Weights of a small GPT-style language model, trained from scratch on English Wikipedia: vocabulary 1248, rotary positions.
Each number is 128 + 24 x the weight over the matrix's rms, rounded and kept within 0 to 255. Layers, rows and columns count from 0. Numbers have three digits each.

# layer 3 attention query, 96x96, rms 0.123, rows 0-40, columns 0-95
093148111172123118108147154160101146042100108129116110095095197098125121099126101100133137033123149179153122176164141118139152154088137106179093154095083119180149157169096130108226066141121110182141089170133158143064110117056089159088172100105135099155127117108122133149124082104141194134
132158133105117149108114169112126115121143142167137088152125111128112144132152134082112109129142123140109104135134120141140115119125105128112133135133142116138110136109114128121139130125141153105133116106148091133138163145148125125118161123120136141116138123123158136151155141127149124114
134105136118127098143131121159152134119153097122152137155143132150153112130149137113120140146126105139145126150134137113135118116157146120154104132108111118103153128109143122127111113140117097140121130163115128120129110123100119156108121140144119136095121112148133106137117129115129117150
100143126151123133132107168163112117094129097131124133095133167109120100130153100107137157087159146129129142155127130137164121168121109125151122163108101118170168164166115121132163096151133093155107115142139138128068094075091142179100133138116128066158117118107106113156142117119145141086
129148116108132119135123152153119104127142111156090135121121157122132130149152120108134142086139142130106109143136122130141126136113118113163106145115109110157146145118089137107141115137118140101140142118141112140106120132119108155112132135114133109146130118096144135145140094117133137125
156130139121127150119127129092148126180109148116116125145105088156118144138139123141128093171122088108110137109133099116124125106132117135090128102149150153101104111128152120145096154114152140109140159088125086125165161152154124112141139115137126134148150146132115141114125135152135127137
130151134122137132108102130129115147110121109118125138138114136089108092122105114160148126113085127138149113114118159160143119121174112152113146112123114145112142135128106140123136138165111140158100088122171178100143118103157159128125115159153109087128124121151147120110129150118149127092
118144129075125097157145126141104134048190115114093151092145144128140129122176109131150115125078131128137093108140124130146155149170160131178139107120126131128157128089066132097119117080121127144124116129128153115074093142101117186131151125124139120108134122117183116125146153095173122138
127110127126133137137110153115122143096137129135137141104109126132125102114123119129140146137123117132143134100118129133133123144157123146128150136118113117129161129130119122102116145148122117155137111149105156135114116125150137158142104125134120122138132131123141102130150143135133132106
096132115125126104144137121162141134102171099142130137113135193130140121124143112125137164089132150136123142140135135121142146155143154114151114164109117104154146137150116139107125095137122107164099126163119133110076089104096102175119136139132108101113103102109129137138107110087141157118
125158110158134145086156140140089127107087132133129123149130159082099153091105122147107153098148148155128143148097186166146164112112125131103121110116122118096076132152118132137166140136110121101106118146141133144151117057101152108116143151089126095173123124105115150122156141082147149096
120165141119148141105105115106142141161112151128115136152144119108108144153122147116157111133110100139130150149135126100108149102143094113124115137140125140132129115126155106111156125161162136137139121110127104123168148165146135108160124101153110127083129112127133137140111142153092141130
133126135108120148090097112128150126146117119117126137122116155137122159135131143112134111140130147124122131117100117108098109127107087127125153139131112111140132144114139147118122123114121126127137149088148123167124140114134123122126137108107123126129132131123117126143159102153157097173
145094164129108160125129148129149123146130135097141125103125047167114176134116115095128113136142095092118128133124114118088120102108108141099101097152131134118117092135127147119125144147125128123151130084126163130154144145178147136157124111146134168126143150137145124100114156164124129174
134153134145108115101168096114143142127126130162146124084141121128108133101102160152132131146115094172141167128103142127077143130123131105111117102126109101109104124136148123106140118155143120189152115141104115127135146090141127146144090098165149121151141112137149081131108133166142150144
141117133153153146112139166122096154148105141098140124173101097122140172135106102083108122127143144119117139155156150130167142128111072163106109111124148116133094102147161096158127141137116135123146105134084118133130153173155084090102151122117150153132130127150139159126112121117137130150
125082125124129135110103155116127135140131116128131125142128115126118112138138121154110142119149125110111128121110123145136113120129115145137127128132130125109125143117131140154108116105122122150133111130095136143113096121144126125138153124131130132156126139127167138103153140133127133109
110181085139173095142150126162093163044159093157091161069161207114154098115117114096145170042131151124174162152162155121150173178144131138196112164066082070150133184118094144071143060170122073153116110203139156130083077093085101209116140163078081078110077067085124081182116148131139158124
115125113151130169136124106172140161168153111128109114142093117103126153141134096133110141135142146088137131123107106099164132107083110145114101123139140146127139113171131149168109135108103140080106146097107136122127121166103174091098167154062130100121132132116100164104140144146130106136
152109124118129111156135153105112088142102111108121119112136087140142153137135132144113132125091147131119119159119134140152152146103123166166133142126153157169139118111098123125129123102128141107139173101100104131134120175122134142131136116120134121092117121076107121173143124101130085121
076094139103134142137141126146141105140136119131146094153134135125137126158134117133139134109151150105105097151127104143133126145070123094133083113147133158160133108134116099153086155116116135088073142122084126143143114189082109128111152135109141154130120164134111164143164131082099117145
124157158114130071140123123128139167071111105113143141135154129179138143130113147084096141071114091152124121169136116133074134166150164121133161160145132125125079122114142178141121109143119134154180134146125105133148142117119174103116103150088126147134103127094119126123091115113109146116
135157113113143085158163069136107132117115145116163129135148104142122115119126169142139143125075124159118153132127149140125113131144166125115142118133169141116143102127157089113101125121106135161108101164124125081168136103104144096101105132119134173143112121133109097111110125163103156099
127121104141102113151128146143129145145113098114151114158109126147146097122107108157085153119080160092133142128116171141121189133089163148150129134119124178100132141101084146147104132139106094101116149115104127122136113125128107124125136129124142149123129131077152164149147134106144125140
127133118138145096154100116082147152122152138099143110140138106162140147100105172132144148109149095128142153138136120140100156109102130168133128146121137126118135120130160154152109112092138123136144073148153112094110136116150173102149124158110139128089085134079108108130107130156102134128
123145109112136074165114111099124175081165125137132142151122105188146134130115190118129162116077085150123120145111137149068150139145139163144174147146172113114084164119150169141127136133124119134133130167105120092174135100143176134136117157061143141105100122078134126121092149155082142112
150102138129105172111158147150130046169086140139087106131119128091133128149127077155121107161199161085137132115133094114154105123130146127150074130118106146130158136142087106115164111148109096096101151081153113158121113155095082109117154105146122093150151148157129130142178107069173138131
149150128150096191070127169098118088154100115144111109115137130093106106118141090142117140166137137090158121140135115135150089116138121129113091111106102139127150129132111118114169113120157110119112123115178143175109125120153083112133163107184095096145146118178133133118133097094171156119
105157144160166121111132116177124149119123121107091138130110126109106106118183100138177096104094150120129093096115143166170151119118157109121201103136076136128127132136121103156173117120111131091108092122163126161144148089104169160117131127167110137111118126131105147140096127140092130116
144132139142107151110142116125135087133134120133139126129157150131172150155121119139130090125144143120136098132154099142126120110118127084138062114128162141171130119141105122116161119113144132097133171099119088121138115152091100128127130095145146089123160129155126111116130106053163148126
138110153143130138143068107188144141130154137111146095139136124087111138144144122125121137140142160090130105107142124146154083140167124154157138138104114095129128156114137164147125126155106135050106113152120157165135126120099123120138159126098152121140142101137125140081150112095159111101
133114107107131158121130118107143155141109122145157149157100138159141150132096162148157156153150105106119163104144110141080091104122113125123113183129130123134094135110137158122111096143130133126135126123135142121172094129168123086188081142113127091071106127087103134135129170122128085123
127159095148170080154150114100084150125127108133116148137119135156134122113114155092119152111118110133102161161160169123149138170129099153107155146104121080106105171112098131088112113163163119151144102135101151134095129125143108170149131145112093094116078079139143150146084148117142122116
117059205068050219079132194106226029169135189077185100135095089098099105169136082130109056198195181078105064073073061140124082036093182068156085082209137225158201071136163098188161162087034201091086188041174093107141183155135155073106160068194208162143221208139131145113217080107121087159
111180105126159104147156132162091144142139130135115134138151143135141144115136155104097159104102119134110128144149146102153139183136095155105139159104147105119097169126115161118112117135163118115154113140100150147113111115130137156185136136084076107116105083132142112113091166146124143107
140109128100106131102122142138126101149110146107144111133156119129139140134123114126131121158140133125111102116106101134117113091112140110137124119155161161122126114125132148143126136129116166114121160107134094126151132137115127116135129123152157130108152144115111121112131125127148118126
122103149102115122128126116146120110137118147110141107124138126142104142108138145109139139121159128127129094117089117150120121102103138123129120119158136145114145119142132116157145131127127131125111161117166119114129135103102122124140131097155152131130158140129126137149133143135133136165
114108140130104109140118166101162129157131169097132099144151134137153098138141095177094131171152151150107108084124109143105103134149130089118085087136134148112167109129133094154150125128115094126089169117160116112148125130121121124125121105167147131137162118099141119134144132146085131129
129154117104121137139126117118114149112128110151116159116119145156126105125131138099164138126178126144165134150134141116118166132148140141096112129107111103110134135127128110133154113138132111189132109132102142134103129131144106127141119149138113137126134086119149127149122150125108123131
109138108121142101133143123106091145108164092139119144122145157142105095106138104139148154107137141093140139126151161119133159151116112171099102123112113100110134153154142116102116139147161080124119159141142175138085113128075108157149139127105088097168123104125138129125107168169157156124
108113126125088154059103119154142121170133123158127155126106128140115120148105104134143130169133166127144110134125095127132098116137149105166114143162148137142161116151149108134129131104086119133083134068138129116104144154121114097147109149140127103118145134143137128080133124119124099173
# layer 3 attention key, 96x96, rms 0.131, rows 0-39, columns 0-95
135121157185127140147126094126124164145139079127111161080150125142144097120131128171134158126087131135139137122104138168093156140122130162125152135117105138111079130144159141108102119116118117095130171141093161142094091102113101112144155185139129120139101124125132116126091139127136125160
104117105185157098127133093130077159117112122145124150111136125102176139099137127136155163076091130159168162123156167143151151159109134098162123138101123124177143138136114156121174116146136100129100110157118159140100094096095091136088119147141105105133131107135079115101121090096136160139
152146154145121136101127137090148158130129086154125111096123135109126127129146128142113107137139106110108101110104129136114146082122152131110139138157113150138096107115138110131113128110113145149161131129099096116139139145137110114149165162139153123152135146143149118135154151160124117145
114105131131154132141140114093082136127115129131115120122102092138160099121138135126117145106093125145170130134134159141145146126150123146151149141106115126151124122108153148126121109124138140095145119146134155169129120082106098143133126146133111106125112130151112080110090130095142121165
123128092120138126119145136133101110103124150114142118153127124158123151116138137117117156101101127143133136133144165127144148161132131113143120128102121108134144154141117156110154118154134158133139105147140156139110140134102109144116138113104112118116145102128110116115120117116137140157
116138151105131137130118144136146107115147122115151098130124140104095164113113129087122119135151146110149093125126105099113134074126122121111116102147120134138155112125118121149147117111101120142137141119129092116162143161150146121126122122132148164136142154149151164146163118128121163146
142103105114123110121123099111127108173115105149127155140142102132164054150147109127167153146134160105119158104142115137122125155105153165118147143127153120102128143144129144095108132124164116112123160104123116135092092131139124152125111117168129104093110117158161128138076120143131112087
119113110123133094130169108115093103144065108143136112142153140147131093141129153135155135108154120142135131144124145105144160148152129123125123165125088122144107153145162153138123152151119163138127123132141124151120127121110115139135119174110130100175131114141149099134069103105112126134
118090114157160114179122108144089146146107107119105133156147115136158064142136140132147165130125146182117158142123170135142127161109116147150142121084147114119086131155126148137118141144172139118122114137138153129119086119092125139145080148122104094074102102116128119095078117127106142133
100140105132127114111112143152095146119091128115130111117137115134143150121123111137123145113121132151140121127135128134119141129157114141134134141125134096147138141136129134133147110125133135109138137160161110153106133098134121144120117129121093118119123135119118103133119122099128128133
191119145120116143169098130136135104137136119111122149139124105118152159109136106112124137148090144072133146103116113123138115152109141158116119124104160137087151147123123085108122121111150131134139142101122103157083111114135128136113142063136109145084138139121120151119125155151103086116
121154138123120133105108139129152159123162113151179149122107149119111146113134126104117083115138118115149104116139126126127117096102173113115129120162120107137136107110111119130127120107134108122124161124118097124160110170144141122152106117154157148180131150107129166112137138156177128111
109128142084106147129143122114172086123168123125101088144115150089125093111140103140157084154116126074115081127115114123109139107104140115152115107124136164095123106103133107153135145128116170090123112119109104089166145168094154155124100137109177161173163176127113163086136117147129093137
103094119122133121148131121108105180139096108129137116125101139123114138116123174111148152117130150154101138133088136149134142106102142130147122117141154143144131123150143128132111148106119142135143147125137131129119139101109111117118118148117143128104119137143120124113131128125134142122
122129124146088133127105136128150177131152139099113110123144154111125125130087115112127096111140145148167100118114136141105113124131155102096138109115122131140129091134139081154162131130121107124118152093133130115172155110162175090141133147146137165139154143114136135126154114162114094107
140156131170145135116127133125148143112147148145122096079132143106141098099138133112113110122124138150153138145091097140105130117093142122154144132140155124129147134123105112127098121125128107166120133143154084098107109135081135139106160104114117121123132119104121120135146163171116138112
144151049167192079172182074149000187089109104150114152105170138155173130136152151118170188101106136194143191155180225115219164221181096189132146174028119030117130186106111126051161117157167086116173076220125177169058043034097098208108124132098059078065052033119127083171051130121138135126
139148139102110130130116126119122137114129129123110118135127121130131120141122120154107108161138129125130113122144116114125106143142129129131123103137132121135141131136118110138124093135124125123123125132137132153136137135151130121130130139121117119147137128130156114136134125140139102115
138123136148115125124141136143114127124105133133137145100128076115147130096171123148146134130116138104116123144158133167108156125102100150134161140126146138125129116131129135123101138144150151120133104158137145117106128095109115133119126133100136137106131124104114111118101152120124157140
110147113147167120157150093113114121087116128139128140174154137159140115144148114079135165154141094111115151172134135116164157156159114110141110139131132102125128154140093150113123116166149168129149113178123138138143111164111084137133134112116093109129110097147170115098085162084127130108
146141124171147110118132146152106126124128124143119137153102084129120195122137163129127154117132116177141164162130174152168149115108122154125138142111133118090115158143122134129115132126131174128146086138126137129085137120100091120083137106103119137131105100096094110113111149110143146150
112157114081118154104140139100155156120130172143117150150128142105101135088107120143116158122126126101126166101139134125122134137147110150122112115112069095121164146104098126140162108118105121155121128119150160127128128144149112097113134112160084109139154129140150106122148142154168110130
098134124155139153106083166131152117146166143122114132143132114115166114138098120133111124149137120146143150125150127136120097138145094112120130114133105125114122139156118145119136114100119110145126118121142161121113143135156110113141135103183131085160135115138115129158133125134109132108
121123086140117133166150115122137125117145108134121139136145112143152106137126109133155128108185117160144132170125109150143116121129111113134113142127118145121147120132130109103135128101110150095097132113101128114135140110131076146097151148108166129101152121136129144094119154133105124149
115150135113119145126124111140112159119153142115112162140134099121114145124126126134103114144115134146151116127169094139107140155101127139133123114147129132170131100116124152133141124144139113099096150155159156165144122099138141140135147136117102134137114101136140125160178105118128118092
113162134119129151103145129131132124138138161108083141139134130132131134106077071138111125156156137156112111083175100112099106152134151123133121129118082137135170132120093101108160078107105106135120095123162143148130134144120111091127129109176093117166161125168183130127169105141139104088
146108137136144112168158128152108155124111083129167158137126142129129161150195150089146156107113101120119148149113171153181142137106113120088136143125142145101099118135122152096113183113140180114146150142088131109097117099132125180113164140074150149095121137103110136082083149125138134135
147117124110115129159134103116133141120150129140144156089135143171140104151156099096129106094111149133128137079124114114159119134119131141113131112160168135132113122143139128121108160100113106109138164108085130102138139093170176159141133138087158136077131137124164132130129113147159098124
125070126095115118122122133123136092155147125130152103134129117128149138121101154153124107149127154030122181128132103079129114124142133117127107175130100172107123088108178123147131142134129096127099121117114156132133140194155116129123101114168144141107123108112125148124145150128154134145
128115139132137107137120135143111134135094126179144112153133120100109192109163141123104155109102121160125142150104148120155161143123108121089144111141123097085096184136144126094131142143105124150116125140098150140109135097105109108109167133130110144131145119109111135107114134146128120138
130125115125158127087150130134120118153132164132155118150083128128134074143184096164112110130129110115078129130090133140152141137073126129151122165122105114129127110135143140118118152131149159112144087122107135123090122116141148125104115159097143104130132166128103124120143122129119114110
103135119128104110127124115110107150101144116127121118116171112172120143137097087139100114131113158164111106101149123144113098160081197099119121093107131113127128155137108162106143097113124110066125145136108165118146131090125144121138133125102115185111108149114166110134148117164141142124
174172041162186089139157090131023181090100119170069162119171141136162143109116157166135205128117120129124175164176202092156172190172100202135114188047095047124087185080099160094145077193198068137170081188123154171088072091105079139174092163127043067130053048116137079154078158116145156106
119132133110132120134125143129133118114120128106155111120126134148146132136129122106149129111120100151113118132126122108115124117136114113098122103126125135126131113142123136112119151121128141126132134135123134127112148145124132150104126130123139140150121130124124158146128125133090119131
150167083141173115124136119125085157099132103149082153129142129139141114097134130146133162118121125104157158126166176129156124158147117173147132155083110073151107166119109133109126096156151104130154106151106159151104095106126098143139111147133084089121110106130149118141110115114138124095
115114146115137133159148137106142112146133131136127134132116090144131144134157142111102122126129118120111123147118137132123092126123148130096167097133109125140126116127157125105126154093123123115137136114077122126119140108152155127137133140116129151144135133143161141138112163142120132122
105128136139125134109101165118159130136135159087164142164096106127141141139142145116096124138147128110127109149087131128101100101071116112120145108159142165124129118146129127131096165107129163116137139104085149108138178154090152108089129126135181165132150187146101107114127141124114102141
078118170137129119112102135144153135149134128119155108118109143106100111138135149110153110098125102119134113128118124134126135116124118084126136100162154144125130097165138138150147148109104139147112141124126106125156129121125142139123149110143166140128150143117099156113162100124143135162
151179096148157077101105153136085150106129125128109145139150158095110119139130157142103170107102126150109162172138141112139159184141118126144093140096102085140093167116108150093137120163164119145122104187174159129113119126120098143149152144127097068131092079135140091161132140110146149125
145167121150147119128141165137109131147135156139130153139133152105139123136110156129111148112130145148148131126169140113156116163141106128147113132105136103137121158121111113131126109138145105151141112147128148134127092112147094118120118123119117101135129098127135129123115113137120112109
# layer 3 attention value, 96x96, rms 0.128, rows 0-31, columns 0-95
109121111129143120149097138093125139122107098126133143133125110121128157128142131076082165102155134132120147135118115142136140114148131151124128149127142132137108124120132154153114120144141153143154114125128108133137145106116109134150113130108152148123108130135133154149088107151124166142
129159144127124122112127130113133140120113073125133116104119153130120125115125122093120120137150144106137106145112138118124120136141122159142122120128099119161097129145163131147102129108124126104121176129095109126121106117136132110136142153122132124101121122102130150140116147104117185126
119118113162142111112124139115115152113129089121132137169114142109121113119151143140138137150125116126130128149130144142155149127139117125153111127134104144089119117121122113107110160110137145151130119129093115092140133163115123132138122134117126147128125123071122149125110137123170148130
118133131127118117099133121149155121106141151088138119135093125141148133146092103104138118156158148148146112144128117160079097122124145108159098126129136160165158123132121113134141112124118125105105106137150124139110147146125113086109091109153111123126146129159123112141155113146119134126
120139125122129143134142099108118144121133163113115118130164131112134138131092105131134137156136137140128117122128119112138134121123170130121157148130114141115150092113128153131115135167123119173122112133102127119133154151118136103120126137125128109137138129146135151162121131143139132122
132138113125121150120148110119129122119138158105133127169117101159113147124136144138120123117140094149134130154116116151114095122146115120140094121144104136088128134137159127141172112138123138139155104160111116104145149125118112115126157091156119143130139110127135124115135105101112143155
120137126110139112152132120113138129114157140150131111116108114160149165121111148138111126112127149139132125138124104135118148129126150127130142124137127112090105133129132112105129131134133098105101132137118144126107117115132126123112125099146130105134145125159144151131163138148117153124
103138154127147115173107123105140139114140152111115135103141110127121127106136125123100134132167144128127121135119115118114135143150114139138116128131082125121127139096116118103113124128111139133122112152128121128156135166087113133136144123140136133116137135165143134132141134127110119145
124122124184150136126111139074127114138124117127108111100120154130140154130099143108125148171135120137113111142136131146146122112118116128136140138134115137152162101121119121159119114103137091147138126154145128119137124129150122155124092143115142129166124143131126111126123097163115164133
117113117119134130151113072119117144087144127133132153152150130126127141136120145070147138125105118138149139155111136130168136129131139136121158134145139101090104128096140147126079155142130150143149125142094145115118125129115139165125142120106130148079125121123156133113111141117143163130
111139123155126125096098125099144130134158116177145108133154137114112107124117074167134134108131138158115130148139123167137127111128117122130099143133070114121139121149096138110136096118130105092118120102096138116131128139121090160131149114126131114139135142124111155120124140147112091104
140129142086119129119154137127120119145109130114136104135122122106115162100148149116110153104124109126127125151123125124145136140118084142106123112117128123124120146143148146154123113121130155140153123124116113113143117122169146171128188114112118139126131129098110115153097134120147118124
145129134124112107119133140126139122126135145115121121111128122124157122136110104136133115127140155124118110101150096111091113117146128114159130104122145149160143118116128103116123111107115106158099136122141147130128138131121134131133090090151132113108108131152128148163170126130166153133
141123131084133143090126141094098123136110120081116138107136119178146145143094163132177137153103137138118129124112130138123133137132163105107134136126155137127131156119127119157142134117118096117131148151120113132132127118132147099125127135108120123163115131171121107133178094157113130131
114120150125118129109100172152126120139112128105132127130134135117163148132145124102085129119124113117110159111126129138092096122136124131137124135129118126141153121153095144149167120155141127110117133120145141117102102139112124114116125096138128130134125130106111113139138113118118151116
105130132104120129119149087090126111148122114162133143120120124137128149120100135104067131129128140121089154109116130136147121135131114132118103127134097132136130137107116129133123133117130140147095140145140135118144095124093103173140132103062110146115134136128122107115131153142167148118
111097114115139100126111113143148114156139169141140112117129118135161103123137100162120113144144125146125096112118094134104113123129154134155120118126150122154163123124126117148133134132116134114111138096156148127151098115111141126136095121166130116105127131133140135172170099130126112085
145145149127118101133147127147120122169104119142106122113117139159092134128150112127165138146124118129116134134120136161116141106113118138127114155133122127129114143141128133128134112125119103130146124124140131150125114113142106167134137141126127131145130132143107109141104134119089132158
143118136148127103171137107129138116146123145118134101098112128137130116123108112145132120129121118128154117129118122112136146119129130133139135120125143142156150131095098133128111110110127132122139123129126096144131142154169133152116142139109127113114123120182095123128117129108138116136
137130118101096131105166126131124107116110129138136129140130141133135126113094113147159128142121112146138093127138138127151124123122155141151108117144137124069150145120113134151120117099109144135122115134139134115132113150119107146101120133124153127127116144140135110137115094141115167127
138121103110139111117129111127127121158158139121122139119129121124122131130074104132099121156144132137155132081126115140121161126136142100150150109129154130163171107122143089153087129126109119157103134122126137123121120117144122095133127119146134138117134142109153128164133117142130106125
125115148167114120141145094110127124131092124123132104075125121149132157119098184132127135106117121075164143139103121135140142117146143125125114126118166115113128128106122138133109152132124132133148121137111121123102100113143141115142134126128129129113115122148104134106118156154105156149
158114136123156122143118108119138142148149102168149133117129146100142116129160155129123130143094141101127116098113110115139112125139120157109130117124156119143142145136110108142090145150124110150127130106119125125100140124129149130120154126142109111128109119102125134126115153141138125142
153140139159135136077099131155159130150120124126135132094145135129127099124165120140124145148113126110125144130141146104096162125121122118107125124089128146140131147129123150158134118160121131153106120113135138159121143095090139136136138109139136126128125096126117084154109141134094122127
142129132153138146149117105150128155137116134120136144161118131128127135098129152112138123110127114115125133179126128144104130107147117121129129128137090131142112127139144118110164114112118102149107116152135123155122153137101108123118171133126140158113118112145124124124143124136147138133
158132133092122153103142140111127128136142144139110112115150147118140143141157109133137158111142092085111110106126146129139127126140105120111099122122117120127110115127125124114130129160145132101108140134136134157108147151209141144137141138121148142139125125139131116109124112117115095128
112149117108147129129133116125123148098160120135132119114125116139122130110128104123132116122128119129123116144129125113131184115124123122129100100132104142132103120131120126108121115119111107177123129125112100123146126159104081132126129134141131145100121108152157121121147143107146157141
126144134143116135128097133122124101103115133135143097117131092144107147125176126135135135117132133097114128129135119161133112125157124105133143138137124119110119146115133122107138135121136125130096111116149132155137163114109146152121113128138126097116125110142113137135112138149087137140
135128141117149128133146133119124132169130144150114130139117138112123117142117152142087121125127119142125105145136127110111105119131118113107119127104144100095116155098108146135147130151120130136127111125114105117160126177134144139139156133160136126140131127124132085119123107125148119131
093114144112125152138117120114129108116139160089108104144096097155143135093122104141118128120151122139134126103113116161120118147120127114138094114127125146157178117144101137159139107096145128141097125150150102110137126172130111160107168122135120125149152131136104135142127124151105115144
114096120120108138124137154131116149123134174076097121132133137136143121113121143119120124127140150141126099095121107136103107156131159137134147123139133141169139115145136120137144125124117096106146121134181121126105137099126129125146103140179115143161152150163142114112150120123109107131
109120132134112123118110101109144110127160115116104128141107125125097119110123086121107112135135149108148100096144098139148090144137144115159102112141137140159157122144099112148138111129117113152114129116113142112162136152122102135128121120125119130160144128142136144118161097114143167126
# layer 3 attention output (transposed), 96x96, rms 0.115, rows 0-31, columns 0-95
116159142118162077147131123138173149106132109135130135146102100129138158146131147114115139110142100140110120119148136150101124139139123129143139154142121124143114150119153124115123102130128168121139138126108113115141117139142131094128136127099124112135070116134147102116110140112143091103
112141136138139091132111120132117114097122126127116109119131112119133126145145151089133160100136136106125119122142110158136124141130146117138141130106134139156119153125132157145139085128116127134123118121137129121130160120128174109132130122104134118166087139115159135125144110128112115104
141127146096144126131140135146157154094126132102154125140150113125122115124147125107139146116120117129127106121127120139130095108129138126162150135116132127127131119135128132122101116113134151118124128129141108132121112137126156114128152139119111157134067164122141113117137133139117132098
138100124131130128126127119118122074155124141110114153108117129126124139153141135135116100154140176121129142122126127132144116124137098134084120107130102114109131112131128115120138164132150102131123149127151149128152135151109113116146122111160108127167208112137130144130112096101142132161
143138134120131123161114136151124124130120107150124137121131117122131151120134127151112108130132163118128145131145141110139134120140146125135120131097141130129121094130121118143106149124125101141111131150154116125141105134133134127120120147130125131122162140143108101109113118125116129150
143132151135114143110123108152174102150133145122127154101110115107102129126120140127121106151152113111114146131117119112121101123132106107092109149133119112146114141130161096103143140149156094129147116107155113170141128167145138123143148093148090128152156118130134129132132112144133115116
115135095125131126132115125128138124148131112129138124155133131101126114119133123132126126153135135118128120129127121106118134160116138145105127121129131104119121133124143128176129122123125146121141127132157131144112162131135109125129120149130123138123182094119127133135127119112123096149
125114119104120111160134116140130089144121133130125114106106124104132081135138122130127138142158166102147132138124124129150120127142141118125126136107102101116153111124122117115132117155136129098130125111167129137122144122134133127147146141134108089151163100125135124135141133125147090102
145081135135160085121118128123112127107104112133144114121131118152135113142157127143153121159127161131128146117129127134121113143111114118131126106138094149123141160140103100141125137133124135139108158156108141127155096118129124115173105142125119153142151107124125138129110157091127160121
122177121116132121161141135152151191133149111144116140135142095121128106144127127123145147080120088115115119119125143093131113119146151143143159149098164131153093158117121158147104132142111138095138102136132135123132118092128121127152105147084116122138074115119093118124109115165140109129
126131135113124127097129128138150133110173134153145123115162138108132092095106120111176129129148115117154074113111104123141109149140129102124126119133108107089148134111144120126139133127113170118131130127129122122138139077149161130135152166145136161112193116126174105133128123104108141083
129134144140110150146104119128136159141133137124126127119121110142112138120136130096142128099120081113138147126127124137105145117117138112106114159143155127181132155120144127111152094159141130132121114113125107122115142131147153134141147107153124141113068114132129104121122157162121110102
111061108117137132154134122122090071145123119109126118120124130114149145144168135150123127139129172131136154128143134145127130142136108134113133113117100119076129108138129134119135141109129086115115147130157136139138150138125100113128122128129161144146182123125126155124117116111121126154
123112106183128143139122114119087104153105100159127120128096126150114130112134120131085117136104135130116154141095166121114120136122138155140113097128120167140114134137112149170120136121133091156128140118131139150095118133133101148129107105123143132135136151134122147120138177115174134172
149124133165120106132118110126141099125130136107131144130118133128146167118118143145126113160125138130125127134110126141134139142130091122105106131137098104118120134122141138120128122136143084150129122142109137114156155146115114133135127137146088104131163106122147113121093118122135151164
111103129093153139155116143153144147149120100112120119118093108154115083123136119130150151104111120118117099146116114131116139146132139124121104117128113122066127162111136160099108112134140119113132155127122119118107131113127162175109156132144136146150132097132113129120127115121191133113
149098109100124144143136130114089106118128130136119132144151152132155130148127133152116097134118165151147162128124122138135155158128117132107133093142114130092131107118126109104132153103161070123125129122120118130125161151140117115127103148117143133115200110124096149119100128105134127192
138129139145132126119143115104137123109130122127129125124135111130117129126121140119116140122115113120124161108147130129139133131117122093121105130147103150155153151120123120116155104128125166123123135098112140103111133101142151137143157096123132134114136132122147125144159134131125131113
145085094093140124133147122122100133143111147125130129105135121137131111132151147127138120112110140125162176124170136136130119116144126131114119125135140135126140118143124111132130133129140117119104130130155116114136118122101101126145123121121150116125155111150129128138123122124129119177
152119104112110136135150116137122101135145126124135154096147097139117120133156169126154121150113097107132129126094119111140106130137119119095106088094148133130131111152127127123133127127144144127121143129147125136143123119134178141139127169137144148140158145135119150128143098132137139117
126110127116129099149127159136106124125124133128141134108137119151129140149163122168115099127120189136142135124164137112151151142101111147128142117142100129086092100136128107113121141112148103118109141128140122130131135128125107123125095131124152143125164144125091152135107107100126122150
155142085126155095141141122118117145128137138142116123119116109143137099121129146105128119130094140128121165139184128124134130101115135162129116144144170136171101151136134137135128113130125138114129133138179148109131104125121088127143137103094151139118083115134136087149115109106148116201
110104106115136128142126142126099171124134155125143129164127126143153111133122124131115138085089133128139150138141134138124142129121137117154160131113138157144123100122133153146130116129111116145122129148116132109119093130111121132118121141086146119106099124150110112136124131125120119151
134126138120115136108128136079123104129124149124124119127139139145132136125126117138141121121112154103120154138153141141124182107141105126147120112147114160157161112119099137138162095131104091120129144145127143102138114093165100131119149101127118116109155157124166095129100130132138119131
127126128141134126100118136135161122131119144115131116120097131124115138135111101119121135176132117112133120107165106098124096131144102116105122149123112096174103143129120145134154129139140128128149133113170122136165127143163115110128136119144106092140161152153154144128135107131123105130
105161133152145147113146110133112162135144123149125099125089139108126110104096116150130132117138119118142138144148155137107122128108137109127134152113133132176135123132125130122134094111115159146148124138119104121137118123119134098137155129155172123136097137121119156118137120132100151100
123111114115124134139112142140166122120119124129123122104128114098115110144149128110152154131153128114133128123136105125129107117148131125140124152119113113099124100140145130153149113113115121089135118129132112133129145124155155110137142113120137138151148145138141163116141118136122094081
114137103109128115129142112113120088144168119147136144138148158109113125126117124138114131123139135154123144125154135167097114128135139147112133142129101117162142145114139103116160123142089135133124135124180123127159141110110122120131142125125116115122138104108133114122148122142155124145
140125132130088165109119114112147159121136143129125122141086137135125122108101120122156121095117104117118134134120142115123138116115137143115129147132124139137124136142146118121130120113162133129140108147134128163085109115147163109128143148135115120142156106136121154126135160132109115133
153102118121117116151114119135138101149134113118136149101111130135129126125145127119140091178125151124149144130119132133136115136124102118096112143148129107125136133132130104126150141155157096129107126119171117127161138146103129143161112093170102121142199080131134104121103103136149140159
138105156182125137157120125119122065161111130153118124131096136110140155143150105132100118173149157144125137142107142118149133124102103129112126108132152144103145109107106119122115130142159117141116124133096139142157148170117109141128109092135124109129159125118089152131128139104128146125
127075134146113137154111138164118097156125129119131136088115136115147123160155126136147104149135164128132131138097121128136104143134100097110129124115117133077134124144121128095117147128142116137098142129167112159153134137105158134131142119136137115175207105119121135100116076124134118131